config = dict(
    num_key_value_heads=6,
    positions='rope',
    rope_theta=43600.0,
    bias='none',
    init_std_down=0.0,
    optimizer='muon',
    lr_head=0.00483,
    decay_fraction=0.656,
)
Each number is 500 + 50 x the weight over its row's rms, rounded and kept within 0 to 999. Layers, rows and columns count from 0. Numbers have three digits each. The size before them is the row's rms in percent of the matrix's.

# v: layer 4 attention value, 768x768, rms 0.105, rows 669-674, columns 256-511
# o: layer 4 attention output (transposed), 768x768, rms 0.0983, rows 669-673, columns 256-511
v669 104:536417519460376624507402443467521447467502477461497505512552561466436450460516496540507538506496502480497491496494497492515405457582532432432428516449487553543489450526585420520494404490513569526409448547610566593569453484559552503554485532558517550483450443512461560526377551535467502510558540500459400500522489549483475463546497527520460514479466509522507523468488549455521515497489532495507492528500552564630492453546497514557512548445542462528520603620413421477601508587592537505472513465510555534471600571472424426542528570637426578504536488470412521472524542555482569518477571557518451508543459464413533485576519461530583487493520478564521366579537517386521434527470531450537484525570516542485436513473521486464474519450478437528457421499538465466547640482571541
o669 108:516585536511588509561499454511554454527474395598437502499533569528569496692443473494530516459421466458547586521545520532411618415540566512464420418492506526607467479462543494454473397542431561547559524440530515483465495465496523465482568519469469560498473507537499477449511591548515393620441500509477521484421466490472509456486569485500540516413511392611442538505484546530534466539529464497365477575528527470667481432460473521462467505498511558534401425519533453578484526493483532561417490487519569461524434522501468511499501520417565550467510416482425546576432559532469492429573529512464532515482563443527408430470392507503440577518510583496462441522429462591448490546430480589490448521424522464514440498477469461631446595509546504439530477498485431457605428435426548
v670 107:520526485447489546512593500423543478478417410532524567513476521512511440431452463545493509521437595492484540550571471481574416522523512451498609458559574518516471587453455562455459474508451447465580577390537563517545466428480556471499501484475521446496540567484423513477580557474600446434522488435498514483582527540527498453426523429541506539509580570496500497557449524544443554514499467532470478477488487357483535480430478477535472514408514460480424447512508555416549487503468489450492564410481491496538476430448418467526603580523393455536397521489476490529547522592451516460619571480423586520636458460569419552466567450628501491520523504525556540448436466468439459483532494501453489547436518494465437521545493489583484572420490483486515524571502585482440522464489540
o670 109:438546480504524402487354537532427528578538356480535502542507462511607514483510523474405519478450417537486616414494505471537505492516593501504519487564444530552540442581450536481563510517560483443545468493619510544441511493475593426428539517573518527514425418490380547449482568393563600467500544555434567488486532489436562465398518485570566552477561516464485598460550526570510504448485557591478562428525549535505513450489501505496533544459493496532574499459499611472509376474493490484470435379572495525467476516553502542472574543521523520432570542532585453492535533498472551471520511622453493568559488505479490476429509490484428409443571581542585470431528446517517527561487470464508441516527524502582479494552567551541417491507520454458542481575460514473495479458488463
v671 101:442360527487498551515533542424455430550571545511527579521488425573424404548572504511430586476518562469483480517487486496569420454564473551400474583404492401521489434450407570520492552603627460605586452428499548507518427589473458471480454494459487482533478514512531445464505451495479410627472528566454541551528472563476490498482580400390492588505512469495462586316516505401450547522439574541548516420461456435478460509518516502432427463499520500521512521438561525418576545448653405426523450546423528468516391510533481511570472474492552524507497562528505524540510550440471468554495453524454560401467505455470488535471506613493452569413475487406426606530486481517479428436580572599510526500552435435413550524494445455522533515573469485512510521450506539404402503441515470
o671 104:492430458408537442537409451469494562547489520469520533593532442435490399418508510468543459547438532510522488452591475395520543520452462503518564452420498529481478508527575606543491546459594620471407465456455539448475582431467525472476535563524629499491450460510496497545541545436455547547525457509432584440401446503487527458539452495537519524599484495520551522535520420555403466474475537467534498471521501501526525486565468455500617456442555477606477521591406534590625604558502503578450506439416380476487473481610521510422576471563472428625495560486552354547493554465492502489470528415611465507493508422549461531517524505411504358502429589571482482514449461488493508432515549613570518611444518457362504511519506544588573455554505562603538457476483503594590469448564528
v672 100:568545542515562591530532590548488514475500504525560536482557495570537412540537394388465547538459522480470473553436473465542533483502466610464496603490462570493386478479496411608507441520509524503572524452575553418536621497504458456528440573486473536512525447469463456522552480524479489473441617466472458472562538456515455585450491486434468504538495613571485523472436412466482487540462512601532473497531619511466493462434510562477491430515427491498503483471506519477516524518517486458488459546598466475597425611436456437451445513509484435500581506522482519442441488441486480536513555507592450516515600491561516481549540541587483475431531501481370508556550562527473483547501523488582538496485406538456522551551420556532580538432407466455493483459506494550526445537457560
o672 106:599558524529587480504570577573462523472525444494486474433512504414551559512482554523481504511494514544510524578582449515494482518528470476484507541455469493443470514473433547454569596518484544478444488423477477473462544550495529426514466500447509506499452503492502501450554495509445414530512539523567612415475455583437529530556569580506516571496585561411365523434466554598549523597506500516497507430616464498571471537475419484501427591464554548534435466473557467469539546496497501523479443449444515474502518489479596427471529543495576631549515572419479502514508454413569567454558565519505491529569404521547561450516568568501509400450555448499615451572604501545524463507427590454435513518427385521418523443504499489577560610516449562425484499493492473470503467521462468
v673 103:508520422478524469461576613478545516478588437441516591461480526549499554526530454587494479458613491455428505512507425563527417545465538420592552427535487500513475558505544596619477545535468550563484536485513467401393540441536464461522522376452510478505564456478525556586512477508470591499436496556430469470414603520582467539542439480460515443580531604545504488517535440503540613488505558501422452444500520505505556476457501543460465550465517561494525566565443415539432456504562472523505526445457536539473459496573555601390568490504472529482431519558478512538542476540516543457471529471515483501561534574527524460486436545455554493551571544492580476561447409527505581435459496449468510500585567547517537539431516507571413498498533462491569567444457378540534537578474403
o673 100:519492519379375582446543593487454494523460615507401477402513572462491470549546508404548505566538488553575426495517458603543527620487474464582370490497420526547397524508438548418479491372507500503520550501568462505581468527565491509468600456473557503496482478549536486549449545433499508528601530603500572547469538509418551559558479627536632455547453525585514552497453560428457537508465521453451522548562530502518550470499444497597532524447440489495434513594581441445463423483513532544504516460545461491528498584519529501535500487637492500587492525520443555610472580568394611508504521568498515407540461455456556600542528467481453520434536489466396528478578379563548539618523568440428470565494444546477531474554473505546534563559464493436447589555575494539496499614486499
v674 104:510420549441467565494450477572526515553439432590493479467488540539525521476483471519564489534533513490539569546419472510486483589554477487450528524442546502485526471614593512525504475548549567534513536460518576453505477540553470500500510423608554528520543521451478455555420590534471535517548523522371548550495414597552429576505444578437442529540497454527582560506525461490513508515434524568508455463494494436532539567545471514540556397392465552484507545568468544526486502415445413517513524554462475559429478447582484514553552458496408588461437552488579506473537499482500567587450411492510479507422440515440555549597510473545518499526510431562526450498448513474490490531413528495486354504475546501575489566601531569411608443458470430510500531494441536479560493553424516